config = dict(
    num_hidden_layers=23,
    hidden_size=192,
    num_attention_heads=3,
    num_key_value_heads=3,
    head_dim=64,
    intermediate_size=512,
    vocab_size=8192,
    hidden_act='geglu',
    norm='rmsnorm',
    norm_place='pre',
    norm_eps=1e-05,
    positions='rope',
    rope_theta=10000.0,
    rope_fraction=1.0,
    qk_norm=False,
    attn_scale=0.125,
    bias='none',
    tie_word_embeddings=False,
    parallel_block=False,
    init='normal',
    init_std_qkv=0.0512,
    init_std_o=0.00755,
    init_std_up=0.0512,
    init_std_down=0.00755,
    optimizer='muon',
    learning_rate=0.0128,
    lr_mult_up=0.606,
    lr_mult_down=1.5,
    beta1=0.95,
    lr_head=0.00843,
    max_grad_norm=2.0,
    warmup_steps=200,
    schedule='cos',
    final_lr_fraction=0.0,
    batch_tokens=65536,
    max_seq_len=1024,
    doc_mask=True,
    train_tokens=268600000,
    max_steps=4099,
    dataset='wikipedia_en',
)
Each number is 128 + 32 x the weight over its row's rms, rounded and kept within 0 to 255. Layers, rows and columns count from 0. Numbers have three digits each. The size before them is the row's rms in percent of the matrix's.

# layer 18 MLP gate, 512x192, rms 0.119, rows 442-511, columns 128-191
098:160096149128105123149143125157108117178108177117155132137123130200105118121126130132134122101107143088151156165152125167038130121150063159103097156147157135194097076083133063138167165131157122
089:143152097199119114068108105167119095111063144078110153118140100108107176109135108109125068100140132119139115192143111105162065139105126110087103117140110147139170136065127155106101134128148147
096:140082103125132070130177098085115124186112123129098062091128111168127111097095187163073204114087045164138149160167179067110129164075144176169133202100131123116115153098155064114125112169121214
086:109143153116134070065139098168090109129194092132113109136129136044116102149147185097121093139202169151055097138128115129180142111141161102125124158155122115110156218092133101157069103143130121
103:144144123082117159142156145104130116162113177170140075160114139082189152115122171144135087096043109123132076135167135145156138096123126101078106189097170199089136100163119132088083119134156120
096:110132128141096074121170135096135132067120100138128041113137161082132135134093148109143132080076113074152043141111132134188160087136125145196112150155156122123079071150141161105145199093144139
106:100140114153138129091142164131107078127165134066100176096088160112175158121092113088186179055133106102150124136141097114102158148193099079184130130123062105115070108160148116197130157108144128
114:162131140037138159136165094182140140125152134151097083156153111152103148141117100106132119119107073089181139137156163115191163085131197079073148172161143153158106125129136144104116132107147087
113:098198111096102186144104068127113102088138125174169138095122133119133174131162100174195163153090145148087098140093115069111115137123158161129155093152117077153123103128176187065190186123173121
103:141140102117099139113140095089079117109124131143141162138084192095100136155172133123165100135100094123175096041105140126146096157068187148135095069147114079139136073150147137102111167150087149
106:123047135110095149102185084152122077139125158139180126093104191149153064145139105129152138149092134092142139173146175074115154110093059112121149119168063029120107162156099120126234090135098138
077:092102164185101122178140132112149141125188046136102141148160149087125120097175119119196149059143093148119136103127101131116109099133076113104145078110141116112148152089086154127140103126134100
104:125150118125119094154116108082075117182142094175107131131073089176122106150118109157196058178109105115120102118158138203104189080129148143174169166130121134168129112155143174155172170171161115
098:092131142137122132072176113101133149117171144166107118104110141126142159122173174119194108040124172150128125119158137119161128093149122142116138142108161164123169177184151125149132121110132106
104:126124130130124172104145078086119107146141133151088102103092179133143109158136123127122139144170107104095135125071146062125119131128088139198127125110180077099062100115127170078134136133118174
097:104077188127168152087127164125089144105144109115146138132130143108207110136094163157117115101074114145104116112109162148191120141152101106159094074135098175152120165106169174113150169171138100
099:114190112146099136110127146106181078206114150169118110166075093088136118155122063073115111137090165106162163129096130073191185158115181162131075086115146112102104128122106143135104168109085130
103:149104133130107138120145076126144125078180105153154159140111141109147104105113122130173082118103122099137167187121057141176056152144210213152133154119104122077144146152083158097124137136198112
102:149144080086166093076127148136098096106114140137102153124115107173107136154158098105088115132094188150115119145068136083160137134104122136142141099118142115050112143109167144136121150095114073
103:119156135127207149087129047103149127088117107161120153150142158134132113165150150144150134092141138149184130172128168138158132103089122066123164191068102097160098149059209082035061087139139133
106:097124147118113166201166152086133044159198152175137142127159146173131154125135133151158104138119053117153177145139058080054143133130109134081093153092163131104066122094139191097153092135113135
103:198106087150124121134129112150115193101163143140119150174154177125133097120162124136214088134117098174125147113120124076156141143147103207134170135085096112156127137130078182151127107078143136
095:177139132119122092109185137141144161149091095203093164157115162170129067090071137113109197120124113162151101094117138072148083138187204175169119143143184169171186125120110101132156137195136105
089:140149102175170142088119149143160169171083084128137188090099098109156108132127164152149089065163069123116153149149040157138112099122181150159147131187144073098127160179131155108116089133111120
094:122099154144143132096127099127107147099129130142177099082131134148080164063121133174158109089133116132134141065131071115057184135139095137147134040143109136061163206121069153128113137156115117
098:172103083131115160102140133111090150124143156204211072172102095154132092118113107109127183081177185124105084163101139164195065102093180095130089118147064138120116130089091095121081154180108117
104:160136111110147122110119118106132147165147184126134171126136136125118092139126131093140108083099156107071081143097105164112080120154143097106097157085157107097191109132122146114117093161189107
106:143111155146127119144122133136166131130140166167163125103109109050054126129063123121144132145172113156136125170098132122179142166092134148138077148135131108085130152135180143114137144133155153
104:140149051139184058123148144159095093082157135087134142101137145102085126146106088143160094142129142131118109177139171036152136077179137121133157131105124132137153138182143136120110167092163132
102:137102117120142171055144160140147118103115074145096132105170129123075154223140143149131103180138131173130070146085127132119105097112193086184083141209154102109080103119158096128106083161119088
093:142084130153095091125122119142130174146083135138151088125164147182144154121112064117082120126160133052146101174156069136196092132132141162087168190129157089136178116140082095121140161123061149
105:142145144119110144092171178116132134127110175158126171111100161108098117157154106089145109098075146134059121102180119095092076192106185095112158109122104169098126137181118121067152157186148146
097:153129161106126134155161106137097102181110147118126133118091157141141101111078108166181117097119127124129097068136152135149130081164147044118110100114173166162109129150145084153164094080121141
096:047169100134092068111114094121126154129132109133088176094100121101140185153138091109108101076090117098091081102132116107098183052076107076143148116140088121162164112151176135104156229102105072
093:111102145098077147144118099186191094155041055080158140173148120146112099165126123144114183168122051128142099105121164173125147192128128146133164100137199150136086103164165096113141100176092171
104:140149138120093117114135103168125141209116102137129112133096112131114131175150033122150136109115171153131091117155080173083145180107162138163117098099111157133125139120078101129077153124153114
102:184109149088136091140143140117151136081152098101157115111117165167088182152123097164149140064029118094077111094141103113161120109099186147109139115160104155149164129114117147114146155156124139
102:162097085080095170157095143136060157145116146107143148213172110138064116148126132145113093161107110132145158135164195110118196149059114119138136212110143166141073143081092148107148133088110144
102:127112124138106111118165224103099101186071127085120108117096089147123173201142111130122099120147111121195099078152132079156147145141176174147161099172095088139167127109189144098129145111133155
107:140134118147149104140137139106131178082122106197091121155091152088094188106098146056117120128130119039114169084134213109141111108164116172101136143115157104135118097179153115132127135143181120
112:117127112091142150128110135105136144070118134143117132138122167127153179179182136136184128099109085133101201122121128114125083130061147104130141095147107057155134118101130121193212114148091181
107:076109099086095169116165122117107097145123150129115114111115086088181056104114120145158090051101114135054073146121127132120149129135174065133115132113115153073121152163126058119171086115081127
088:147141102079119127129217122178146144107150113160124158176148131096127105167168119091162174177127136085037112154076094134084091132206142121165149158083084159148117148108150149166136128162115143
109:161118127124166128167144149163096186120069136088081070126205130126130170172143074154122096143103076103132141171140133097127172152157114093115164067160151083102118126126155212108117163153117093
099:112117104141182153129159125131124084160095189148074095135080149146146128069114138070139143082129081105149125110103133102129133108085153085140068078151178155139135114109127157065169129171102095
096:112115103101085142136129119095110116085130157196144091145101182130048153208160144113181108157179124148067154119151100160156134110120143143097084123136114131073134181115130126134098135096157134
104:110085051152078132096154127125093131169110147144161117051172166142107149175118087112087137123167123110110095149091133173139158108152129207113107147191145071124091125160123136153116111150105091
094:091131100081086190055140145113088183162153170115144134145105135120150123132128154087121156156117182119144114139134129081128176099148151112043107079136101190169103089085097158140152144141121142
105:090129152142097127142179148103115170146073171121184104156131153114095134138184148048183168065091136134118131130194146136129223082138166114145080113177107118117090094117154154109121105177106139
095:175134119156119162150104161129126129129173123147149160224121116082118156192154124192120153171101149099157116138101121115114120050103170119122124148173163126131064135108090168141155170102166186
102:078169159174131110133165164127145107126092127123083182107133160092105136096079164151144154072118199154140082155072138146118112098166099135083052108081122145172103126228132154121134111094153115
098:170094082075130125118144093167125123098181159147081161131075152100104106098111132154097142136146068160115147076108132179141161119157138145180106164114117076118174122096133120144111099082132150
102:144126152130095130112152151193138150166097193114133131099130096117102118098160138109121159149079088197151148086066165127131099073130184104076082141162150177136161155142132138117076112098106105
099:130149154114133075148180121134118105129160094112148150070120082118072090155147071155093089094209122107063085097103162063104099118062161136138173102131080115125110154182140141147177152138102164
101:130144080040096105149148078116114096138125145180051128125162070105157055172151040170129114131192153117176157143102161123115140150115148139121131105101101114146098087164130132073173168127114105
103:119090074128099114165114132099098165142097141115143146117120107104120101183105117186103146118083146097112145106147180102103192135164149119154096109112203112142096161158113144058183092105130144
100:115089111092124136088110078180164156094107181142115107061125142111103116135093139109118130125096118106081112117146210159139137184117122096187126088098131144104161163086117127113117129121102124
092:105111164091086146091135097171093111133119132080111223151158175111121132110118103098044136166139132122068116118200101153075138162090158062088103181137129094103128166084096136151073185153131069
106:082117129136133080077092192094108185168127136075131160063169128083146182180105139097210181149120141080075138096136108168165116119151158117153091110138077098055128131135147194091154128090159157
100:144175118159113104098131191086087138117107114192160132106128163153133122082162158179160120173155123144095099126117120139100110130143147105086181129066108146091138167127100161058089071116140148
101:141118094150133150138141125192147160150118122180110099153059035163151095130123113107114111177121169147123092205148190103116117164115171129084126156104093143163111097149088109127155134159155088
105:165113128136173122095154048118110099157097155139140145144106070068188140081132204149186084128150125138140106124119149110116158128112135118108112129140112077148140168121149092120145141193117092
092:102123144182165166197121192142174136062112139119162112191096110089144109157105114146099140166081119098184099145120163152050136165158121100141166114132124149126143113171170115114139104153110070
113:130091163103120125178135111141149118136144113129099096095092163109122142118115105184170171064145134166127186114110132125089089115108106165127146120201172083181124200142151111128183141131139134
102:143181102180101063170111158144097164124139126110145128169046131095095106221120134110140148111120119072146156167156121125118092109106132064080079149118121093113087096083167114154142063112156105
102:146099098113128130167090097126127092162192116123167162120102177135196182121166090118142166141141155118141174119073137149173122101113141188121129159126128149182192086139141143136110085164160070
095:144097117087144116156137142154119149144144190180125124095175128090148146129108066145214069087145127149133062157089130087105208112133124141144104143129141124090117117091085169120102151165129205
094:147158074141158172110094132149133150082143120098166117168170099154146143126121117097072188191158123134114164124130121118114123135115124070160119110119145048159049096089136100154106152088099101
096:176125102161163113071131135128078146086070115105127135155090166112136155137107136167118155123177105121139080167155133134113134117103071126075149156151139109119109122102130117073030186187129118
089:109109161107122147112126095136098138143113112129070086122110157085136139121115119167155137131134121185112143109153096142130187108086179143137151070090155177164068128108093099165151171163196081
# layer 18 MLP up, 512x192, rms 0.116, rows 442-511, columns 128-191
102:124151137074122139126094088110097170088153155132147124157127123170110102180100130133137162117176122182184151098122098229111149138120123125161120083108093109128124155151131118089140126063130096
089:208088154117114112147122120172152129149135077153151177135089183141178182142120125137105161139103129146142162120132140092114117131115114133160102128117154096154095118152157177106153157076177095
090:153106161117188136067147096166140128092133092135100106116154170150145140087130107110156197120181111092129108118116081205147096133103171103092161111113161094066144103071207094109134130112146111
086:087085150171139085060156178108134156037204094143088099101127129081156097157138154136122146112121096093081113138137137121114115183076152141110100168147103129149135103114142189146126138095124160
098:093117102130134145113121148151118084106150174163152223102079174102145142154081149142181115089130139097119137097151144060131177120072123136140187112106135098157144147121162137084067107096130122
103:019128144185087105177129176084174105128139161127088190084075132134127078141106157106080142137134133117077127128097137132133128133123116085130085124153094197173125169143047156138043149147145062
106:108149141181134178112147143087167093144129147148175150104090111181111107134168126153141111154171145191146128139075151159149095121105131052084122131132085171140086153105174131122083101155079075
122:161126160146152127107135155097142152157157132085157164142118097146130123161135143186126122093066192154116153152097160084134128133185167181111094083092074082158181141139072103168111105121137118
118:073089167097133131181164172096097103131149135037160161117160049165159146089128097114124091162117075118156107158147139150032171140147139123132118106157161105165150127183145160099111124165096162
098:125162096108178108091140144103122149195101159073096120108106157113146134141150154129129153121133093166111131158109183096154090118117146071144137100122095142123138102141105093145125132136149113
110:075107144137142088114148128122167130164111114097156089156150166128104110098104118170115151142079191125140114138046109151168091131143121131132148077122080112132157104128176138107138134121206125
076:109149107144139099071118155059130154155195110112106116105218156136120096074166069131117091116118144139124141110131107179129155164131072114131104112095144126144134140076024173176126134129129099
105:160158110077110147184130115134141123135150146057158168157134159094092140135150185152157059087194123097134166139172108161144120113168169113165151106138109137161116090147158113164097056154130101
095:107069078130110174118134070153090145152097097094109093095188144168137166178122142126103137119103177138085111113137147114131133082160114123117106149158147105054158146099093160124105146110177152
101:183107097124176126162140118129154127088133088103107162104119188208117123138096125162118150121148132073161097128145151142110125137118131170064123084189195134152140133159151139205077105149108114
100:133161138186165137131143087048061121128122119170146142170101135135093079188176070126142086139167153157106124130097110147151127113147167116125111128094101164142118199110151082094103084121123177
098:168085114120156141129065080191155110120159118133159151156160115125115108168111126156132080115120068088152132108142124152139124135096128123137137096120128087129145072127161139155049097143107152
101:134125128151155095155091135162153119173152115159184170174119101109177163155201119152176175140083144142126178149160144156111125155122112095087078181129142173146143124127145091134161159097125147
104:152160134115125147117151101044168141145106115145187153146088140093095107093161087140153140147160080128161074180169112177131140119130138135119143139133162151078158104159098113103153117131196135
096:171115169083123073147098159159145142184120063114122145120170149154102169129143127129073112174152086153118139111141148127177174126143183092148108092125096090067112119169066174197107159078081113
103:149167190075160173165123105115151184136151177063097135202129144134174157171123134156189185135142170126140090103150109152071171124083095125151138133118068097136127094087175100139150096117052148
098:082116204124134133162176145128156154118072110087125167143123142165146135114110105066158096111127200124056158138156106143145109115228109143172180158088089143136125205130139153123173150123108155
095:205123076092078122103143104102078129141116174148126106133122138136118105161168125115142119119141169134120161170166105038132131165119169175124089155108103207137151132096124125074117101134117048
094:088120129141132169140119146161162156144102193102089142195119163169095163145122114082127155100104119176131092105085168094116105134073188100084113115190121100097212170130087134094149060116091105
087:111131070125177175188097111128129111168199154161093118130105161161166178099147111091144119091140106120148099134158196129149134060154084089105135103115132128125061160137100119118141198110122115
103:146143169098130141106127098105111096112201118136120167092150128091102127148179174046166071180113134131114173125105058086077126108094087149135135137148138109146071072155064171170143160090154150
106:143103140135138101178173199100096215144129112187147145120172113140074158117179132128118124126185123090091109145144058139148140154156123069113083145150108132169134063142055075106099086127102111
111:122121152116130185098122103155122194138098090144091156144125101189098129184124112075078151132069122126141086133111158164141050175127105089113092130139097115159035124087181114188123108119132194
103:136129129158069087112124172138136137127100077130164172128135133106124104133105117087162116098106156149137064078173112178166126126089089159130101164140095131063156124133156172156079108122100067
104:129085082030152142064146124129104140167091130076101145126180151140208053146143069156092148085199129179119112131138158097094096144126113178121107136088131092179127127110108102123127136130146081
095:178136175077150154105216104136054102182077116100132169177114131085098083168112172163175131119146137149163090122126111106121181158164165178094080152110078135130080132131167142142118095144142173
103:126144086080120193098107122176110147154128065131123136163075144182134134137159156061106142132110140135115114113144071142130154133136127108122081090152107098128137097150100156121169157169107180
093:128178169147158171140121096180135114143079219116091135132094134156092141089104165099145133124104114133136088111039183165138048134139099142088136127121095163110078111117151092123112090105108106
100:045176139108109131164124141107149129082124116165039130136072175139157123175096151119153086101122142215104172168188082141172113121137046116132118095048131138094118144099114123120071152112160092
096:050144140113118118101100120150088132115175102125169182179146123138062116062141174114104139117132184154162115103076069120103142113117164139115150158107113126117130182088168144107133123139174107
100:161131187099183097084162094155053114112095119177137125155128106124089120143122131158120126170123120112154181112147097148141114096136132125145084118135155156160161119125124149153133116115119153
112:130138162155148154113137111168138182111126127126159155126097178123153042128129203090153138093124105142125136120143117125139152138123121147094104055182083210128110133118149119095111129111152076
097:127165166173116126186137139168118131155134113115130049129155163124169075178057084164131202118098178072131130193157062168058141135212113111125168178111156083099154153159151154135128187164147110
108:112102156144098121180108155105099148120109089119192103181123068105125113131125122108133136129096129107127139111156162157162122146038202100112132142106127139187093188126153105146090133116094162
108:077154047173044177138124162093086135105145137148172141084158110125168136149126102152137143139097139154167121041122160185179117153164176142134130203154132115104116132162103098111131101114135111
116:092114130140114130172114081116159088145127156129188108118114155098093233178093147178068102212162138152122074117118167083167179178156123158124124144079179111140088115058134099108151129134153149
099:098090134137064070114136154145102148137151160114124122147104134149105059085073108138177173157172149150119206055107087137173123151105139107177123077165114129131140140147138154128088085134190079
096:082080098102127067132180163092125140162109126157109154178115151138108139121133188155099163140107122135109123129126240152053121170172109175064110146104132110140143151133096117132067108099089195
096:074080114129165110161103099114129163152226133096046168135123137111117117116153106064128127156139155168135150083128126154118074114123102151077104109157069137120082092118117095167134141077121133
100:162119119157163091120096112115148090070094129195153133149118120116118060146124167069133118059080086115098124096111102103112128117127148068164075152141157099155134167097157081083105100117121100
099:143149123128156140113127163095099043124162067105155094126095131109101119140147127137153211074124122133073094172136069139147088067114150067150141121080110174132157139157112113136076097178149059
096:119136154166178116138172170102154171110121179131089110160112161137106189134090125114117167172085128109133157121107098143085069168119165147126113123144110178162156082108146125113104125145109109
092:118087131131170087099096094117157132079143147063113085144168130109130071059131142093157125147164141138197124149115096128161161088132128144095121086125158140128134197112109117177134136153201105
106:108111183113074162143112108105174128112183103165163168101119133135168132127143147132049100114121097158112121124202081104137157153100082118125141127134116153157129080121133111102080145123058131
095:156086091136093131193076111166174092135138119103096165087188121119093113142137130141115127069149063113159145116155079105127155127148181165130088071124110152154121122133133177136098103120138110
096:077105137149099125135137164123185098092107085139129224088153120156161135160096144200128112147174117142091172081134126118094133092115164118143108103085143169080112140130161128107070130107143127
087:082091105151120083172129081189203107136132098095182187151086075189090157152119165123188120146068152155100127093116139114113100145131128101097203146140169125140141130106100061142076098103092162
097:113074173154131049104121134085026129135159094128080186053149134139120139127111128118125132101177155087142168165123109125154152168131068133188124144154099093153146154065102136132178131119114106
108:149115171115094104176169113090134151103134143099087176105088131070217111122116094134137107118166098111143132096113161141114107115093107162124111123124123134138156138168181111128152083103062108
101:166092108157102103130130160164146090103109134097162174096099137097072125114145118160116122121122099132168146088100152170143133068117091105153100126175111138055114102142101123124108113095096197
097:145160138113189138129176092127169201200140114097132112173140145156105144136036078139113075135047126166100162116106090109081074153097104117127149121109190160173105154135069120178129143131116076
099:107148143148137098125081153141133128170187114155142187146091087108139115077123154144145069129011158082157099135066131131151196092104107103153187153126119123157117190157128046182122135118172138
090:132106122173126107110167093141114108140105125128102143139117117114134178117150100153092093184084126100136152112184072085114140066121114142064070154103138086144076198152077153072082208136177082
106:107162133199120138133099134133167112150097117174165153129080133152136111134179157130095173123174090198113088106137121129129105175115082166172088037127122124142099145121110152117122131166134133
104:113103107138152146123183065179115079145150146139102147136060113062078112152115156080111123144094125149118125125142170151162124155192112170142125179097080099147111136123162167168162121145167116
090:066094143170121163135094142130101119122155106182086106137142136123149110101111119153069145111049140102154119150075153109201092142094076171052145162087077154160108206140085109149102111162137110
108:102137129145129144106136116147123164114148120121125168104129139205178118159151159138146116171143154142145161096149140136145118159158112134056110174171128176089143161151170100123102137173009072
094:126055180124109113166161204115125153116103119109086150091156141177075096118126140185110073168123119101126124157131130050111137146124084128101128069176093145185159135112179045132105108149191113
104:056096158119151174116163113204115181134144217105124164104145101171080108121146115122117139121103161114108149162185081127110110158137142168141119087150131131105130093169113073114095125131138133
099:129134125105168189107121154140120173087082157152161122164126164144186162068164127184139109116127123147134111171156173153181160109137125137128058096164103126113176141082144109077134127130222146
101:100172197138093153102162137089143158108127116143130130189141083085101134150129139101167135134140092061099126127166152217164089141127132175138120126136064124130092161114148105137103102171119135
103:081088139179115163121109132132139124115095106121103041103136165178128155097117122127112125088088188127146137135054037177177146110144126111169110130112164141156084104130151118136089151117128091
093:125077093122146066172111157174128100187113190110089172138140094126154161129143114116121098124138147188070100138132154095120158116066092125116112194154095137125150107148087209147141108106125075
096:128121059069124159100158095101149136143113132121118147071089137102106149159133072114149113140143126161166150142123092142104149112096133161140147214161135106138149187145091087129147115124106182
096:161056103173100116129122149108118161062152149146126100144182094144115161122147168089113085169102156138122125199158155165102154099140133078161071157239126156152156137117155069121122142069095135
# layer 18 MLP down (transposed), 512x192, rms 0.166, rows 442-511, columns 128-191
095:145165219117133053189168170083125148115150112180107106160182114129068147097101130119145123131132119069180118116165143129127210138141136136118144122101157113102077127098138145144100096131197116
099:145119126103136129131128144138145090169141150118108089137162110108093144139143145179197170124164102116130124135200134185085143070104130116139154066157106106106141140085167126162141144196131118
093:148092086153126092073120163163140138132161107159076173218127127120102104155134095125165131197109111136123130128101071155166111079116110183174125164152131051134092121048135133125128126175144117
085:118167151137100121161112093186135128173118128110141140170150159104216136101131097131109133124086121137139126123146174160119105144095157131118096174179082092114162126138101139184149120085097181
102:149148079215124131157138097151102106189107149121171118106122098087130099081120146154119154108112119131182132138165158122111063157183119129141106194123200080088118110098128123092104083149122110
099:138161068158128090116193074126111119155178128110178119121146159062130131064125153107177064132033119173130130146146173197152172172105083102170164112104096161087146152063177114116145150146098099
103:073088136116110126101092150122189062181101147197151126142150172129150146104131161148081094166149083127136143102067113139137135095112112112110092138073189131166084139126087109166143111151107183
125:115098115148123104181176109128092136184116172123149122116147135143112127135117140153201199145162082097112094178073000127117143081131148149108164130118152156104093167103111144090131143121123127
109:144037131132139065107119102177113118171116116080131139048170113133171070115140139144054095143126156108134104183152109204098168172084146108109098139126097136066156061172111094099138089156095123
095:205072174187107148141105077154136087120145196105129133093134112158100110099124177098074133159150109141126080080098185156094148134198132136113108126084166159116143149111113176121117204086172140
106:175128178120125053118205150068120089097111140123104113115145151166137166104108141145101133114103115158115121118139120183121124149090132071115139087184131095082126121136124099112163082137116104
077:169191147201105136155131125163121129127135093088106133124141186129130153124179123103117134125164130182110131136121147134045166162135161141111114099123074160117145072184131156145071138112171136
102:193141136104132204134118158142162140105135118165139060114079131142134058120122200148126143125096146143055144086147164118134156219118090093104144108127087141129091106090182123079134127191109111
097:098122104115108130105079144142150109093101164142144094151112072126127131126099132171010117134181170084156136094099073136131133100149122128094126140090156129078131161155098128168138081128184137
102:161106107091158106091118108133138110140118175144086138107140111094130170136130097174155067082169117117132143200142136143082180130144091117041110176175146092157144103064101124172135144108125113
100:095062127214127135083135126112112064112129124118105125167061159150160040107137163114207131149141120121130107154128088146111114110074092069135102133082135172147121174121128138078150209151120144
100:097057171148162174076089164090172158125113186089081185126102102136110133148093165133142107119168148084097097083115153159101158168121116073189166081153160178140088136107121105101180140120090121
111:188169105121126122135107138151087132137117105131104141163131095096111112108101072095098100138131104109188161116086186134153111119118126158131230137170037058100152146255150145091137127154090111
103:134205170091192125125118094162146115137080089143192130145105101100133112091077143127136153088101140058084136118169015092100193106151121204070175169159152074119122114167160137123116133102151168
099:116119094183097171099143154147134093148132150085108101104159111132153077110135078146069142091153148075126117073144192120118134128107100127141078059100117113122159075046112150201159092166156162
098:136180114173158159174173101132095081149118127189129141157171145085133179122087092067155135108097102132154132183084092141155129145144135164160154106143193127133073129121119151103115148091081111
096:068202064101121151153138135120127164100182128131162122198128105029120153113165138118124125142192138091146119140125255125177073134116179132160163157117151103083138115142172131111149139163134097
106:141068137124135145156140163171165143080147119100167138140120107171178117116105096073081121124112094133167062074091137116158127125153159181138107125070172136094196131081141152160140091118132143
103:109189129119141093076173124141194109103150167141144103083164096121171151127079190159213123095149076133109175129164193147110114113110131162111138116129215078108080141114140088092111155126148121
092:096116074194074090100148074137190161150104100170103126124124179140130092091136162109098117103168072087091169147100128118108157129127170125077123178140168151130106055120190140140114109161111113
094:050138129136106126171091122129098115193127115114071135081119183131148107131118092122098128120124163145078154164099132155097101148116110128131130156142138147104109143079148086144161142123120143
101:131151121141148128149203102112123183121110097129142163146158148123141114066072127074145101117077185133062105118072138143109167130151162118136141156112105121123105070151125121131099132127068080
102:173084104131076112113152169130097123093102116111120099069169128143092121081159139147117158161125179193177082174161068089120113071115128111099110141170180162145090141084135126079108067143094118
105:116153110159072193127092162117116115213093165146121084127127141121159135151109168146002116087172124080131127088143114161085138154114107114123175182158187168128127159115087118114137144137066083
100:096121135102145155132144123127138105127089098123077072151096189083135118098123112125158094116105164146099093116156122104149186111051083143157155099113171081071125096120107103130179140137133143
092:150151101116132113195169109086185103136100141114068119107166137174155141089093149131133169124171140152141176112112093135122134156154091108154129148116147147163090169178145140104166116091183124
102:148090114129156152112128070127112121144181138145128115111080103130152121126149108070106132097063187143126108087137039175129128103113167121174107094108141136065105073128134138112120109131092125
095:110124141108155131134127128123111120115126125183035113163212058125139162126171118150153103136174083132140129109130060100139184119118127102150133107139104082178169181114082161148126089135122156
100:146094087080156052158077133047109128155149104104155154151137158125129188138104155150139140153100148080146098091112116111121181129171094142121141034131124155101142136096158123180146150112108098
093:099145095134156170119102154100104166193137113120128093162110140088152124178174145148074171114135146099126129146133171175129134192123118080147129159107158098126135127152100116130206197094182126
100:152132115103136177094101132125118192047172156180097122113175150076139125145127099139053176129138133125106077117087100165100122130107157103167153107112149099107081103118124132094164126103127194
109:129168123094152078114142046104117116077162126165099149144147137169097215111145129126114146123125133088131104137106201095162080135158159122159143115141134101131130197139078182127115118110077153
100:115102116138167106121129086113162118123167101165115126111109127224156164161085172108106218127139143156189105192036139030166099130144168094097139112140067101095056103097076176116119154133145108
105:142136137145137120112081133111140144151117168181124108113094153150096156135110143148206147101106191096161146188100127157071097161116205112162130151104122104155067138192090182111125092147139127
105:165133097110145118103137143141140122141142150101113120115213116138132076064120111088090098132088122137118148143133063135095108113171173104125151129171062122094201127120157122111077184155090142
104:177154173113096104140112047110117141129101079171214129133104075161164161114148138126099148158106136206153128146126112119136091093103142160190083089148157134138143149158125088123130160152064143
098:133105153169146183111158129178109091121163077096080182089141129122128114116091092099149145150116149169145133180100117115105102108066117135160168182123125156131111081110117163151170112153158113
102:105163113088111130149106108161102160095140060077141118124133165062124160087127096129143100103065148093146127196119228152135126123117155153111149166162145090051183129111073126153083104158103184
102:117197100183071116094104168125090097153090178150133091113154142118155160094125174143182152135108101083218136110107095135126098113173130101146099098073163076122121155100093164044123153142158146
104:131107122207116092106168170151074034143122158116144123125161135139067131088120159157177148074158114101104118120122089155093165137107151147153108142125111121200151104158141138084143103119053141
104:106162151132111137132124127133096187114049162115094161161060125130127087133129125108158185153177092127177158182095090133130091125196145081111135136132116177097076164073117168115080128146108173
098:070096107097128166112154145113179107188134084130117080151103114129149119100098143128146160129131142110128160117162072142126043133121074149169115124125177096120118100100140145100093201146131092
090:197159073141139165175101152161077100131151104093138090089129160139104146088092132145127162129112103135151116183138053071146115089103181164131144122119092142145165093099099124163158107063145155
095:094175149116137110119110160082190163081162192123056141108112110135122126153103152126137130110148123151089107053139184109120145165111133171186174098102132137137113135145192151087151128100102104
093:187143153157171138175159108110152147130134167153134140143113156113104146122132124120142093074156103135112115122128125173160153164118109132085153139120123075095066140058097108094123176155115095
098:144115088128152156166111180175129101102119109159108091167212146162166124155181144123053193154119120109138142107173103150148155143157083102127102143061124111162157100068106134120109113161046135
104:176163129118106131090154186101119144154086193178053147137138140103120121077103152142185182149160061105110149133182190162099174141156190104164104110151067111136124101140182127178142121103176088
100:159139163109176108089104131119092139095164111132132114113072126093163139118150137136209097125116092116134163140153215194197149115127139078164126143164064104117141138211119126148101129181176083
099:111099100091135124156145150140091120103070124070186150132196117128103069125101133074142125114070122121145101149150144129175162116137077150164136181156140133143129118133143128085163086131152121
102:152158156175078086125076157133099130155104161135135078162142097176114087089172192083155135131147120096173106170179206127176115082141128164090188091128096151108130124147113143156107123144108225
093:087160110147086146051140091125122154086083104155127130095174194151109120042127181163105105169055084129080093099068141076148099139102093095163116153131094120154116150119111085100179140104128136
101:158131110153098096132080130121147106159091070198116120160141164132124084079135127159129140157131089110124101096169032134096104148068147091117169135129134180141166120073132132083171144147187134
098:082119148124150108106117140114142169136156055113124081183142149080090134142177145147067121165150175127109111178053124189079108091169146131151080141155134127109156120101136145147098064113087231
105:147121140131094170176141159174102061102135118092135043175139134128087086142113159149165151136051157135123114109099095163130155147094116118152082107118137175098101186164142151126130135117111122
100:135115081133122099138143116137154114134120140084133134127150084148108167149100097101085183112052122117119125133164107112131116112099094138115116080143051124127155170136174088179182130135157013
097:082162092131125119124149110136149105150168190094156077125121095128134133145170122113057110145124086113115084115125182117118100077148083163129107087137217080099165134100201148148128161142112117
105:058121134172121163136180126102134120114159222126155158116143136129131128180085160149016139165150126133136090107092085137171165105116118141098082119179129092094110119171146158123145154063118105
095:154192128103079129174142142087116145152076039115115088142122116075164100110124076178167111143096158091144111212115176124122165147087102129093121077206149108131109160136151157123171099177100043
110:123053120142095148161105136100164087171108197105114140121117123152090149136139117100185114104128104126048109152188092161122118084107166129106147109117141114143182089114145057121098081124104139
108:145142127075110176182157093185124125205133064113193075099093140152121094148091121122204084089132082109198112094144251154132072106116132124106062139133169103128180112132185118130139154116121165
100:170106115124110101144133128089152100143150142066140141119132191119106157092126138166044156153098150129145164134112172155132076086175105163095096152093128147165132108138111120139149105189091114
096:151095112171102237158135129111118101100143143110104138175137101140107115146050098143115150139172097098080089133125201139090133123140123110158159128132129103121079135085119087124151160046178147
095:070127140060145157144110099118144146078100091123108070104135185108080150163075166116213121137149166059155129124153200136137135081156109145103136113143138104098176135104183129146169118083106076
098:093052107094118079093139149121117096127133114085166076130183157143083132139128126107119128100114132131096181207135177114100178097104121063113091137107122120158150084121152113128143105162076125
092:109122046095130103100121154121128164092125140120098155122085105152129149151142076142220136083104127087066146122103216180124101110129090139131116196147125188131126161173107091138098109141181128